config.toml
d_model = 64
positions = "rope"
rope_base = 10000.0
init_std_qkv = 0.0411
init_std_o = 0.00776
decay_fraction = 0.693
doc_mask = true
Each number is 500 + 25 x the weight over the matrix's rms, rounded and kept within 0 to 999. Layers, rows and columns count from 0. Numbers have three digits each.

# up: layer 8 MLP up, 192x64, rms 0.231, rows 82-148, columns 0-63
# down: layer 8 MLP down (transposed), 192x64, rms 0.203, rows 82-148, columns 0-63
# gate: layer 8 MLP gate, 192x64, rms 0.241, rows 83-148, columns 0-63
up82:514481516508494496516485504484551521501517515517526516523526484501542487509430501491500509529524549488535483479473501521493543500545493536503493509471484493499485543518487503496532503460536521
down82:492548497504538497541525528516512474489467510466513493464504536483559490480478490488487541451513499537521534441521517521537481494506470479460534488509491489480453503437555529460550502510522477
gate83:483471473499494467465490500524435491461545509503466528506507517467504463477523492471501482539448513548526513519501545494476486446550489518503514485490522492497444516522454542473475512536510392
up83:454457463472521529464539488546439556471520463518508492496477494471472526456512481489528471520513507482492486470495476460541505463517505482489527516451545499524544487529444517482491461456503466
down83:495540489533497489532509454510487500476494489474445504514535507464539469470521527544491513524542509448520457534485544496530554489469504579520506504541456488478489503519448482484543460502467471
gate84:466492489500538489518460502524515542525498483475520494538518517503535501519513508470490463513534504499505521470510523511517493547461454477524492516490492497515545472502479472508501483501505441
up84:512471541526487485448498554499482512535482496507471514451514524476470504500515477470529493499475472522490522512494474517535511468493450497467463496506482496495504528452457464463495559488524511
down84:471524531490468480537522499456470491518506537502477513445513486547500455481467485454494513506510543469476462493470485468484505488546481418487506529494512509506520508499487502471511467494501479
gate85:487517529530466506513543519502493536455515485492493512512507510438494489473546494520518511550492449499475442562532539491504477494479501513517469488481513493535535542498468500528466485463458501
up85:525522559514481460492505495505493551491533501508516461509499488457505487506509507498523508499481431538530524480514495496528472499480567452527476536520524476459557454443504546535528527464443500
down85:515492511506558532492504557484513498497467496486519509478516527528443472488467538553511503507532527530481465482496451515525497494500523505489510511540506500509559501530532498539509507513505524
gate86:471540495453502455544525506519432505491498468511491494470504518492535444445484507537491519479500505494460482481487485486477487519503503468493495468505455509549469536466499472531491494478474486
up86:532510453518530482519529505506533532469497538535454473510509498465505490487487522502512523484516497498450491499481523506523482516471526496502495524527496454523493506562512542505501504540442509
down86:530505519539519518506503482471477493523501489464489482472521493475520502559514528521476505520521501516449485487504499484524542468503492520499478524492510508500500530530483466496451484484494498
gate87:472540530527517493459477528489520437493498483529475485523462530521468505538474486507504542496514523512459515482501550501485486484436513494510489539469495500511507513465524490527513564484471501
up87:514495535463455508557477499534518498531510548486519540500543468489482503521476534573502509466475448489453505523489489481513507433512494458536504477526461524472496541458482535474475515523476525
down87:497508530469491533526472585444504504547494514458509492518529544526483489528504515550506497518498514492527545451495511527502513505522444511462532520495490489486488496500451511524526549508475533
gate88:496533537484482501546434556489489529510462482504510505490460492538487495479494546507519532496492528457453517518498509515513498513507487466505505460500474523476450502468541466502470478505510488
up88:469448518502486476496513506524456517494507485517487490526527540494464491519458452476500521426481518497517556474486510546485436480461511465508482512501496480517501511502526495433543456503499504
down88:431492496489528525528519520497484505482456481516538542509507493496492520469493533457498525489491520519541476541525426504535453522460517536517532499473478527471491474475561500492498515471483481
gate89:479562500517511507498507518519490494498496507528505502478507480519505491512474477519513504486489518510491492517515536489491498527521510504496461513533506482478518454511528534506501459460523499
up89:522507506523485520504490490501493501488516525462471514503548487500489460482488516469504518519480488514524464488485514519487484503507537484491523498490489515486495488565510539523499515470502502
down89:504456496463513510496490486495524521479477481488523509506493493472493527515494491502505521468540429542493512498478514493527510446509502510518528511504491479524508523476479485466511518533495510
gate90:536492519487497447461500492510555518513484499495485470496544512507503484492470557518498503495477546532468500489522509454489493469498511452447495513514512506507535498520510465499468490481517500
up90:446494507515482495492488493553506507521451513521500523452506471464515493516508502491532570526504523500511506471512488478516479493479491459459477504503502539524498546533503514469462505499518511
down90:487477518531480508526526505486477545488521478463517475523491532461519462521496472524546503517519521475487502484447495492535505516492538487482500486520521488469461484508490485517557486497514501
gate91:489527502491495472547511542503540474483511497479533513511472491519495499507497518529549483494468493513480498532521490446462479493486509511520518505501442500493487482506519508510515523533543515
up91:474506525490522479557500508506470507493461459488460493505503456521502485484483480500491505467518485491499512529490554514556494492500505496460500537502510534522486510468561465446489530487501543
down91:499479485526493486505474452523479506521491509540462480509543475507488508522496508491517510528445542536480506519527529469483501552546490533513484485484530526483494537500482499465491523526513542
gate92:501495505501501504495499506496494493505499500500495501498502501502503506503503505500501506495499502493499503498496501496499499497496493503505496490500496501503496506507501500498502508495503500
up92:504497504503503496494502497504502496505501500497499501495502504502503499504506501505498504493501496492498497503502498496503499499494496503495500494496501503508499505505500496497500501502504497
down92:501491497497501500503497498492500502504498496500502498499501501496503500500496499495503495499498494501495501498501503501501504496503502495494502499499497502499491500500503504494503497503501503
gate93:505500505507502500502495499497498501505497497498500498498494499504499498503501504500499498502500500505497505505501499503494503501499504502503498498502501506502500501496494496501502503502498494
up93:502501494495501499500505504503499503492501501504499496499508499503502505493503501500499501499505503497501499497502498504496495502496501497498505500500505497502504502507501505502499502501503503
down93:497500502499505501499501501497503497495498505498496498503501500498498495491499503507502499501502500501498502499503495503502496502499502498497501499500497499501503498500499501497498498502501502
gate94:473475528485514472561494517511482481517488539501502487483519487498518558470511505572491476493494433528485469461505480479487476484510469556562497460460507491520445476469504492505461524514487504
up94:457505504497458498495500543499494521549483510529494512459450486471529472504456533504479495532507476488487527482489506485506504490481551432449547497500486518508486535458529512481502505545537490
down94:488468472482507514460485525468499512467488451448485531505468498499473450557511512461507498525500491439520529478473492521541504563489506475470504527529469537530523467524511475493463475521480534
gate95:527525504526515536475469488457465454482474482482484487523535524502500462435481540528531503475513536488469511514512475482515505499511497472472496495539528488434531493479532464529512509510506516
up95:490469482467500461517500504511485498523511503517523478450516480503530581537493469545451500511467469464537468482463535463513481552487504519519530489499495495510485485457506545492517544455508496
down95:469466466506498517527517503506547498473503495526474490515468487487513507508510507490512506528477518499471470500504482513483463507538529509582508496471498486510474512474498547500505488523488530
gate96:482444514469508549509485483524535552525498510516496502510481518487516520510442488491533526501525535453452537498508441476529553537473518506494466470484500530568514486471459490534502470523490510
up96:535519448450461517499483543491470482525550548518498467511488481471460459504473506528477464472498517473546505494472508490503516520515517556465443496489554519533477505485508523456543538537502518
down96:498542456513501512480494507507542530506483498493545503504530464511481491491508512538493498522495495498535529454532531524477466535587533476487543491492537497474512512538481526530488495503489517
gate97:481485484470504527524544498466494518487480485451519542495456445528479553475480544524499463490495474503485517487484491484513496514508471495525555521542498495525482529512480452508537495517501490
up97:526531543486493492491504501520532487521531545546500501513531513498520443507532482525508489497479550539524505511521512506462452532486530539534514512490535515465480475511476524473514542485496500
down97:525491481470503477485477528523508496508517532455555500466522545542494478547533542528433545547505502487494529490509505507474477488552492492503497517518495487532520474459531505466511531511467470
gate98:478518483467516502498520507496517528511516486480504526487550467509482473477471549479482490521482533480495497466512476501496507504547475516490534512508458457451469525443494485518474496523497519
up98:492459516447566468527486497526468503452514545451542520475500481503462511536513495501473509563460474500511465472496479538430518516526488481484487530502523504489525495498464505509499513499476512
down98:496542496537465491525517533510527508498506489509443471511490486479535474467493518526533542459563508483486550527493476498510534470470510485502509520521482508491453503501506503475506451472523493
gate99:480519462537545509498507494521502521479462530485492497502521515502541513492496534494521457516485475495534509488475540492526453472463504526474486532497510500547504479536494529493497468475487474
up99:517491504509496512525502495458530510536492442498523521500493502534491492530557485534465505530522433542485468505487477503571532528505513470528453509512489512480498502469507487482481490502525500
down99:436480511485502500501496508537528515476519536429501529500501500555532522499476500487464479499516526453498510502521479522482478461494516493467518490524518521509510476505491547471510497501459500
gate100:498494498525497488507511507483515500494510504514507474502499509482484508501491511497506488503502499512515487496498516506489503488508495510521479492518492498505513512496507492483504505491503502
up100:496489493490500519493485501514480493496494499492492515494505498508507496507516493507490501491488498492489507495501490489522501502499508485472518509493504507493487486499493503515498494508499508
down100:489501482490489478508528485495484504489507511517515507498513482520487509507500488479523494504515497487539512534492491513514496518493498513502506487514489495520516507509512504501510515516530500
gate101:486489463483521506459506533489504512495510483537501494522512534484476522550448529528523497496513522437478531493524491511503504520499548474518516499498506540478432480521486533570498535529492521
up101:541503489447514483449494504500510467543498480458500517509506508494533531543535479523493449516505460503504459472539494522493467504529462531485485540466511505517517529508485537553463502524473493
down101:490512492529473551495459490488487444502520460512497519517507468441491494514504507549500511452502519517529499520511523451487522517472524463499495484492502470485460498490499525504508492470518464
gate102:490477494540485499508506537473519546507526537481502477516490512495516503484493514507484508505503561457514525512486499452521480521535491461539499467523513473501511484488478517477554505499515530
up102:521455473509502515471501530494541518528501497501496505547489516503471477478478497509498478524489491504517534487458443476474492513491510474484507467499486532443542482474511503523539490539498445
down102:513516507496473521502476487493531511500527505523517489476499486496499499502451521511498495525504454475541434498480479534517512481533472483446520433510507490512504446477532492482508465493485470
gate103:506501503500489508516510478508508506498508503507504498493511500504495516496490494504495497499500504496496501477511505504499498492490495503496505505505494494499492498506491497510490491497501503
up103:511500500506490516516507477507506506495512501509510500498509499502487511494494492506500498502501504495499495482510507505500498498490494497493505511501491499504498499508491500506488495491503501
down103:510487502513483494502505496506505498502500493496500497496505517507500504507488491502495512489504500501499502502503504487512503482498500511490520487502506485496494500507499500502526493500503502
gate104:528522529510516492467533488511506487483494460485521484470476498488506508516473489549529507540520489537527524515532540492500521499476537502482494528446489507497456501436469521490505461520473468
up104:513501532534554460482465469501507463551494534494487489502520508486580485469501514440479495476495451480520448528463501464524477501554510520517501473492490501516533494519490508518510543512519481
down104:547520467504520468488515552481513518515493550480526485510475507457490526491505483481446526459510487501526531518502504510523489480523534479545510539500496520535484504447542518559470490528487512
gate105:531530502491461480500469510474538494491514485491491550487498492495478510463502513512494518551531481523484510500462445552534490498530523531545505545501529496513460450481441541519526479519528483
up105:448505507519519491519533527473476522535477480501524454475490485498512508499516415502492513498499486527514529528556526503485514452466493480472460488506491473539498530500502491504500513504502525
down105:495526521476501502491499494503543532464444533523460537486500487486514502486473540522540546511552521460492531548535442517465509517501488485540503505536513530479505513478438499501476512521496487
gate106:489493503487455497568535506458505510515507504527523503485497497500502483550504526496539538470490527506471504492499474530512493542565465532528502501482525450481510483540490503458505501473529489
up106:497504503499501524502430480475492469515460497509438498493520520460534508471519476536523489462470530518496443516484517494499572546468510458509433496510460476499501512490536459492483462454476527
down106:502500476528509489496471530521521556470459512454496480535533537510504474550522517485478460480512537536466513524512518487471482502454518524494477528544528524503491501498526495507528492536471512
gate107:494472503494498502485532515518465496493510489522548487493468490474542520483504511466538461476482490491456504512502490523512499495499509466500535520489450496510508504467550517488505499518495492
up107:483512474499499488495542489508472484493511493469484530497477553487495482513472500532480467543516479487501517510468495472465478534482529478522501488488525493516484495522485501529522485518472532
down107:460500525484481496518510502480529527513479510519518561509456517495527498494531454526476525511508502527512489532481533523536483503498505527531516492491522486476474549501485474497505513478480511
gate108:497521454512483517499434554481478495478541492529523456494526532501475484560478541535521509518491506471520501541510561507468488529556563537483495488520522478486501433521506493499544524495513474
up108:516480497471527485497478504520518483508502490487501481487529508432482522514487530509432478460532522553517511522545440491481524531484541490460498512408486524546494488497497495505550523479489483
down108:478462495494483505527461551476503483482522503508494522507453503512537516486546527520566510501467478518485511520554502503507466520558561527460536516491542486543505485512532489521507517501537456
gate109:473545464505486507546476493502526504521537469486493519527538512472492579433476516468508457527505463512457505517533560527509525520459522515521501505460463496505501506466458498500483513484486508
up109:501486501472506463548486492491457510480510433473524487520540517470508476482488507547502472533480535481463519504485520503502542494481477536515507458498542497522478479554520498522466479549476502
down109:437522513537513490540507512529473514559510481479480507474470544487498469481482552508544485466520483495467494525500469499447483518460480529498500485527478465533554476507473534513506503493529463
gate110:487536492451512492508520477493458495539496526517481511509498482476486454481494496510532499499520498505473531483517511542538506555484456548538511488520513471497525483526496503504516492498531538
up110:475509470474492511522536533481488512446463537538497555498502507436471463501513487505463531503518468480517489483526501487536461498518507519472548480493472480511534471513479503496470521533514505
down110:531541506521528477502468504524503501525517494487466489482514537550527480466489532501468467512473422518468488495473514515446494467462522514503514540483505538502510521505530491515518493553475540
gate111:450502456494509492526488473526519491473523487458471417497493473472551471513479531486537490463476531509552502509539485498507515512516458494508535486506499516494538463486495499485489547507495472
up111:525538471480515484511526490481546498538562485546516442490507494467531534501510470499468500528506497521508452486482520466478463509469513485496473509494545513530515514493512491461552525513451488
down111:507484497524485487461486504500482526506511547487492548478495510486507483514514483470467503461511479519509485549527482537478543515483501490522533489500524480492517477486537456529487487477498477
gate112:513503497478505546510485521508493510499457485507495443529541505498511505491522484521464483533523535513528530475519491488515495525505502492489548454483525520493505498520537495528496540491541487
up112:525493520530506482508482500507469483516501474511516458517522513510508504508513474491474520498511505517503529527487512466504543503536506546506475498478504479516486466501517492485510448458495464
down112:486497500505492473560464536461543508488510516537505477538514492484524525500497503511490496495539476486480510532515490515500507510474502519462546498475514509494503535502472480528529568515504496
gate113:548487480497485503520533525523531578474514486535540494501492452483497493494492497482482500473496496524485495471478509452496484468548457495487520493514510502524519462493541519450529539493516495
up113:525518520499549505508485447498508487526524561488478508495481529480511446495472520478522481491461546513519508524494499514487481501467446427491497510520504485496479515528497497509492521522471492
down113:502501500505501510526485482489471473498438522548486521529525503507489476501513439495526499506507498503484503513512510445496512506498437494578473502480533481509519477477477507471548475531545538
gate114:487490502536478457476479487440470522428457470484478504507492521502490478549488470508496526491489490466478504533478466529490481465521503436489459554517495492568509497518518530532509575519481507
up114:477471471505502445518487450539507491485495520541505502472530472524546397523478465484492509479467520496529546514493534490479472488484481459462517496507473535510492482469457532494500493516481490
down114:528487464460481507476484506492464510499503546503481569431509471516528486542462462502461510466517489506515491506508553540475521481491506454491478476544497506497451488460434505465462499490484486
gate115:507500471421523509494463537524521482506532509475532515495506481536450513514497475519496462554515498577517510485488511470468508507544525490491471507502503496461545457492456507569458477512539488
up115:488495505533426503471510516452477522535508494528499439548520460542518446507510467498468481473479563472541487525514506531486499521486501488470485538495496494462473480478467497492498512514494531
down115:491491463436523483516514517471509472463483479496561463512521457491515629544521491475489492530444498532507548502509455490460505497511490445489520471490499508521471503478435493503477506527504510
gate116:485501525509493483520501503500469494499490545474523512557478500514525488505487537506452490463576485501462476526572479517510516493518539510505485470499513528532520523477486492521479535503464529
up116:509495480494462495499486492492488528498519490489479488511542484570465469515514490512515453505468483544516490512522508515482503457468514478507517501529509484511518496470499496475530499457488506
down116:469506501488499512476468525489545492498460497510487511481546508507534512480495524519510496542474452499500501521489490476502472546520516499491510505449496470520507507480528489499499489492525505
gate117:491470513499432499524470504476524516495475517527463529515480477524520495498517537552479504540515568514528484463466537517506524517540519480498493437486507503500539495506476524522544440523524523
up117:557467460461490495476474477497474500494493507467466491546517470493520456513509506527521473549436544491509464515469506498495461525508535513477495517546498500411501462528471495499484520500465485
down117:475506482520520531538504521528500441457517452525508552516539450478505528476493518491518495497504471503471498473489531506490506526486501480525527488506522459482496536476501524499466516497472508
gate118:515547496506466540504518478480494548523507529459537446523546480459541509506518516521517463522455509507504520516512530495520521523462484542479504478494515490519467530471465526488500459485490546
up118:435509483501483511507522525531522454497480525535508494488517497471528482526486537501494451572495552499503520485517477550513510481525453498476488472492445444506536476505523507540488463530528495
down118:468440529496525469491448522467505452505486494501495530511545527518476514518512506522475494540491501526526491479497499504499473498538529535520497492508506500489474505506483541521487508496490546
gate119:462495496449511491493544458495488505493496503491454502528498481545498491494529480546503457508487496483474469546528525479500496514489478507509499498496498499484551519511481553484513502505524504
up119:497527501468521474557523499467484485488548488458504495524518474542551480461515504485563510504497489490522482488506461483478472482495517510494504498542507515490512521490516512481524535532495507
down119:502503512476509528517458508451518542527460475497527533532540520495512470463500520504437495496513486478492465495505484483503498480487525529468497473496515519540517496505464498477527520466527511
gate120:503495504520521495482454531524461558522501535511561424512493541542485497520499471504543537517512498471522523496497490551497456462511501495508502484534510473494485522482487543520512528466508499
up120:494505516473480520482489486488519482523460505474510501466470504484530443502455521540473522555482471484487501508496502478540509456546511496513542457524484476455511499550542491504554475535455504
down120:512480530508498516450472539543497534471537504505500512490488473484469506491480473487521440462506508476530498495518514484438501461492487482459468544527515537512484500513518472496492517470498481
gate121:534476502489498465525539533517490462523481515496464477491526537503474530546503506494555482496484535528490512499477491509428527478506436498510489543490505547521494464453462501510484485526526483
up121:521472533519520464550454504516480502494527556507516481520549523488460462548517512471535461517483548469509534539507511494496489482523518481436513510452538556532498479481518494463458480517560507
down121:487526479552511541450541486532508513512485511496448532455504507498515439482473506509485502462539492485463507501541541475489525491473533565511531536505508495565525460519460462501490499543500506
gate122:475483506497482502505552492450512466491530509542482575531477495478510531523454536498454508558562436507473473440507510501515471504498473482521493494478469477528479474475431531543525476514486540
up122:507488548521445494470549475566510480541553513505536535501523494484494513484456510484520484478501495446420500500496447506493494467538464449479489493509530494513530515476504436511497470542490504
down122:490498516509444479512535500407503513496497517526468562487477502442528507490512510501512604476538469504489493511524471504497536494448505534472521554505509504550483479473483490476499501522499480
gate123:503503483501505501514500506490504494465498495487509551472522511493503544513460543530529486511528479517514514462476479489519510468536503518518513474505498499502498528522527540514491472486489480
up123:509511505514487496549507477537496491545493491481503504441500463498524499536558525525528523478471507513472512493458516529460525467496514491517500480497539442500480542519529514489523483548494462
down123:470510494433492522490503528463500506427506497490512492550519522512465515486454463442494484550538516519537482493530471510565480530500495514497470546494460553506492446518506486518459511462493541
gate124:531538504471445494502513528494549493434461520478515477480516529532510485512509488503434478475477501474440481524454472493495532520494519500541488494493541531486497477471478474466481492470533510
up124:479498503484478536506462478494501465460545471461482563520499478519544548525477496507480523515500549528519470489487464564486508478479518505501500497461529528480508505523498512488498515498519488
down124:477481511502499522490484466529490498499485510536509487468484545523533509525517499489529537506481537527530529555513466534514490516464470499489453521514490473474509509483508506485489540518499525
gate125:499516539490469497512439526438466492521483459494518499476533479496494505489525494514492471525498468499486519553465546520499493479528517467482449514480551504483539492504518519510494470504504490
up125:482509513517504510479493556512515527518475528467462488487503484486523471472507520479502459448546491516481492494480550510476583528510515519453505488505529500481491488496466501472516505493487476
down125:486513464536488535493486497491502537497519517511472512483505521500457460497486532512512485525474504510511531450475488560485485500541446512525472512501508485442485516436508530484494479506460499
gate126:508487522481560499442478504475478472508487510524503515536536519494485506444516562513494491477504497523506552478466487476506515500535479505511496455479511497488501504523486489520472502500475489
up126:516485490496515495502487513511469496459530531498504473521478495527532500500473490522482443479521518515511537526511500481460471492461469510494464500456510532503503572552535518515465510544473521
down126:488528484510511522484454477481482499518455511536489498519453486457460507524521519492480514509512490507467513524471510502514505507453475459449516478499462460497463462500504478499526464476507486
gate127:501518437508484485546495429483481469473520478471520531512509483544506476480461507469485472494534548463517514479485522485474510480485491506478491503470495481548457476527532519545502503541468498
up127:458511509525474473554480514529511471475477447478477490485515536521501516494466486525540520504500479525492506466493515516496475476484521542474527540533556505496489548488534509503492503556530511
down127:506505513517507514497461549471510509548477486532507485482477478487452528537498543497512497445496491493457511537453448506577488490518480466504488504503517479468516482510520476470480519420477467
gate128:489501457488480485529535497489531484521496511534500510507526527493499453459502534512491491473543453509473506477502488480529501508524538504480504496501520496480514507486481494532511470533519495
up128:461466447537481464506538512506508487471491548488505500489499511478485478496473526506453479496538480491492499478503483527504485483528497534486518497530490472503492510523507470478489498510519522
down128:506502494471505509523498561468501438512490517524549459491450521477513494493486547510525527460498492476467505465497489492563505487534502509495527477513513491492448520500520468470479482500497504
gate129:527496497463521507491474528489457500492478481450507514484533471505471526501520491511490506492481535450529517531486483506466525495503497504522481475488492496520432503463504536463515614489546473
up129:498491492542491504542535517474552468551501523526510542471489507526488551530481497529437481499576466496450479534505518450466473512519556518462531505483476523524505520525457530545445461502513478
down129:482511486512518519517464504523526525524478483493451511527563466502502537490529516520536534540463464531482520512561516547548482485469464491486546550479524489485477481483494461526500516474495532
gate130:491495486484495497502499491477472504520466481474485517541510532470508488518510497537515489453529445539504474489525495511471523498518482431454524432570497502525497505462533504515480533520517508
up130:518439485508542518526471470498509524506489518514494545533458508513547487505483518544521466500489544446491501500522499483464508526486531468475522531486428472435510489426482515477482492517496501
down130:507471530530515502533483531476528528508473520489503541518501498505486567457474500510528534513507545517465534518472559488488528486478507518478487489494452486499488531470480494490514493514510479
gate131:547545471482525502484439476458478511455473506484474489549511528489496513501498513483493521470493453484505491536496607518526470481476493522517500506505467523488529504564515466485495528518469488
up131:483456465512541493507531527532485471480499528533503502474481544481529512448519520503538497547456564495482451522549518506516520534454536498442532489468546526441540460501520491525475494505472467
down131:452529506484492475491503494489433528529542505506470497498494552515478465488502506494462498518512539529509514466479448507481525479474499561520478466500546472449485508461476503504486504519536523
gate132:517530489526477510556498468532536534504480482502525549542520490481502497529492554526540505509487502540517528541482528466404529507497484487542511527543492506495475466526473495517483473517538522
up132:506481476518538504462490485471494525504477519559501496483523468464514472476497474493473500454475549494442510501442501508490477481526500513496530483531523510496494507528529513530456510534545505
down132:466513516521493468493515478496523522542500506507529462518490514509522496462501492516481528469504548510484509543466534475482476460538541466524468496525505553464493484527539455473490533508489511
gate133:492467509496470499486501502509480506462467508474520519492485462537515492502470465481522506459513482496478495500495539450494507496467492481488516500548488513491520469493511507514476486483498528
up133:491542472539516529487482550408547479488462512499499513511498469504501497499530481518539469510474501464512498520455482534501480489534504509499532488487480503504493515530532519496520518504520537
down133:511526526475524526487494516515479489510511521508561503501494515503513520499497492512451531497497494533489479523522501489519517508524531545535535482550519495479491503489475488542515497481534473
gate134:524505527495510467486499459520422522488492487470493467559450524458490490522532521503532502506549524516479495516489490457499474527477502475513481506444488514500560488498527481500554453494499526
up134:516552485467514501530531471471462480494466509509533548508519476528482480460493506491523474504452511444463533505518522546528465483501496492499521527522505543434510481511511464459510474490530524
down134:542510485493500519547522498464500469489492476491514514522505455521502529466505527541507538484523452492515527463499516521485521489507475470488490452523510473471440529466522501450462523503527550
gate135:528472475524510491533512536465503482513459500475514484501487498491527520467506516483541508469464513548527530496545504488549517499484506490470534493521534543455486480497549475479535520497512453
up135:523504500528557495503455534445475464469501524517493545479513480474507499483524562508500518491536503514493508509483539518525552489478517517485486469488458478466449483484513490521468551503530486
down135:483526516470454509483503477547507545505476493473487534535490555520475516513523449479489464505498482548464484513500508479483493467487467521465504493469489529504512487476492530486522498526494508
gate136:544462483500492469506486458467503512503482524455486510435518507517509511506500502501526496559508483537479497502462477475471478511528520500518485528498542494460475457529552501552417483520515512
up136:482551480499524462462505534480485551537493480487465493499465448503519502558513485523495528518499455450486487516486489506514497468495529531540505494484490510572503564505502424521476493482494533
down136:471488514531547529505490536527495517447473485506493527507493484495472412525482511522542522521522503498496509504501532498471531481493530545521491525545539505519542570476504477506494515472474481
gate137:460524492495454506466519465475523495551540497500504492456525585520479520464510473460549521511507472484469502498493537480543471504491479463483504449463519493495527523505529540497499534458522492
up137:532499532502546533519498513459524492510451508515510521471504480517547506506542527516517486495551467504493489524499493536491484483466531482505453561526482503483502531491461476461546470497513525
down137:513466483504515533512454513505496501484505535524501529550471443529504597490543477461517477521453523474509479537505457499464484503498502471501477508548529534472492475507512485479470495498482534
gate138:512460548488459468542498504515525529467454517509479537467484444539510418504505508474489512468505453506429560486545494523485529474497502526461502469481518512527520528467515489494460468525496529
up138:514493520508457500539492496481528533481493527487493503484534453469491531427513513498504449543509495481467464500544514501496502477552500506494472537523499507557523501551505486474502502543488537
down138:496568512503515513502499534507451449492473501499512510459488496475504496477523482479490492511513469524506511543493504535510523515510479448534520465504452498468472498499471460466487481465528468
gate139:540530489509518510504492511487511510516494504491506492489515502507489529508486479499496491504505496509473505512494503503470498521504498502498506486502496473496464504495500501491485492469484483
up139:532488514516517517492503519481519495519486483475512504490501496489490497490483505505512476500519476508473495506490526478505514517493481500494510500505480494484495491504491514493524505489506507
down139:501471500487500494495492497486528521504505479461493525513481502484512479504494517500503519494489482511471507484522507520511516513496498490490501503485480510499481500488512484497507498544506518
gate140:519484547499505478513479484493473510514489496486468486505469509524517490446494519515512461525489507518521521468524520479527463523550521467504523500474505518476510505490524496496518511521501516
up140:481526474499492502482527513496535502498510507442525500502532505506506484480481514450497432509467511505491492496514543455500532502471505537493488484535535534510507489504521488499539497521515477
down140:487488511526474515519492550454505521488512484513503466498485512470504486526521499553529540484512467487533569528494502538492503487514496436506483481492501500488511511451471507486478470464520503
gate141:506491537451513538418481515503495467544496542500508433484500488504520464564487483493480475518521488499553537497511532483484489472475484536480436473474519501502501495525551544462521480496474460
up141:497513490485424470521450512496448493503507551499519492482508536493543457515487499496513533465465502515515511504428545492499540448476476441440483545517499511471514516509505496440473491493482456
down141:500483504529508536528508475489496506447491477518484498521485495514520495479517437547515530488495486464494459537490502476465494474445527514462510471506556498467538508494450488483508484524511508
gate142:514495480533542548457468465501486524498510491535506472505501522469502540470511471466492507499471469433479499523476500491561529503525533549540482500486466486536442466476485508493529543478517474
up142:553484505445518467461501456498522503467496505475469471509467501528505482485509482484503524470458522520546508524548463500501511433527479500464551510497511517468528525523483519527499498511545528
down142:456519476505509523517547471510477522509518500476506519454476508484503480499517488506468497516472515431503542517487469483532540493507514462539492468503498541472442507464478531520532511480490504
gate143:511484483480510507500519483501521492516496481515493499507501517502494496492506473531500513501486498489494495477482496499526502498487512492506505496488511495496512464496500492501508479503500508
up143:504476505498493490495515498490509497506520498501475467492489515496507509502498489502509493502491488505516488498498508485516493502484494503504495535511499482475511501493497509497490494512488501
down143:490498496487496502494504500509518508494481501525476520490526509508525482502486486520493497488502496509475497487496470514523502493485470518507500507495514474507511512496508483512502481518506508
gate144:466512512462530555539482494479512497507526470522517507524529501553459510450496525504512513518508490457448460501476503545520498496468541522473514511478549467501484508505511502509520437536498498
up144:466512502464463487504513518540497488487528501509523501519490473510497476526505477503458520511484453469481471521516505493523467478483543495468478470504450464549516480532455530475500512501500514
down144:518507520527506515462458498469470511472481503493465498506516544515464452495523504481506535473473488531504480517483468511513542502487495504445504517476524504461472493463518440549510487501520491
gate145:503508502502499501498501498499502501498498505499496496500502502501500501503498492502498500497498499504499499500495501505497500494496501501502499495500499502501494503497502501497502504495498498
up145:501498497502501499497500496502498501499501504499495503495494503496503504504499497499495503498494499505503498497502502506504501494498500500500495500497499502497496503501493495498500502501499498
down145:503501496496499499499499500499500501500498500500502495500505497497498500500497501499503499500501502504503499491502507503498500501504500500503496502502503500501495499498496499504500501500502499
gate146:520509477538499462527508493522514498476459498489535483468497527484502480473477491477551499497464521534479499496477493542509483542496511476479492474497517465477508542483508499522507512481490534
up146:491509489506495514509513505538520505503499506498530473483449504522492465521567495512474521487488521489496504483514488531533502510522511495488513515515458484506426521482515493519489498458521496
down146:531527455518493489517515479537519465473529522482464502516538504533523522465494488513522529486541468494533493501506498478490514486487490494534486526508506539480542484511497470506486481579521505
gate147:504495495489518498512484510470497521505514498491483529479487484550523562444468492509463474507511507475500510533469501510530493453509503464492480524482512493456466514503500513522523556471482514
up147:536464567534491505507502465480458499532520518508550495489499497515478497468452529470466524506501490507526472470519516501507557477470475506464497469490503520522503511461520480519521449543526502
down147:490479513468538497505507462503498525499479492528513517458471524522523492510470485471507504472487502521506489502499495500525458503467544558523470499533520503532525501464530529499467486480486517
gate148:522519495481463506445504510544519443455490529471518500568507474459527474468519468495481565545522502494515504523475470462490485475496508517520534519505562507489516528541479503516488463502525533
up148:506505519494454502509504489546526444516479483520487473501490495488500504471563523522491540514478474511500522524481482522499550492517516491516499513468509460480534522503495517481480468502547479
down148:473474479458513475513464529518515529480524484493545547486464514513497485539504509493509535498478556515484493450526492512509470513507508540506476518523499490493533494515460511492510507432485534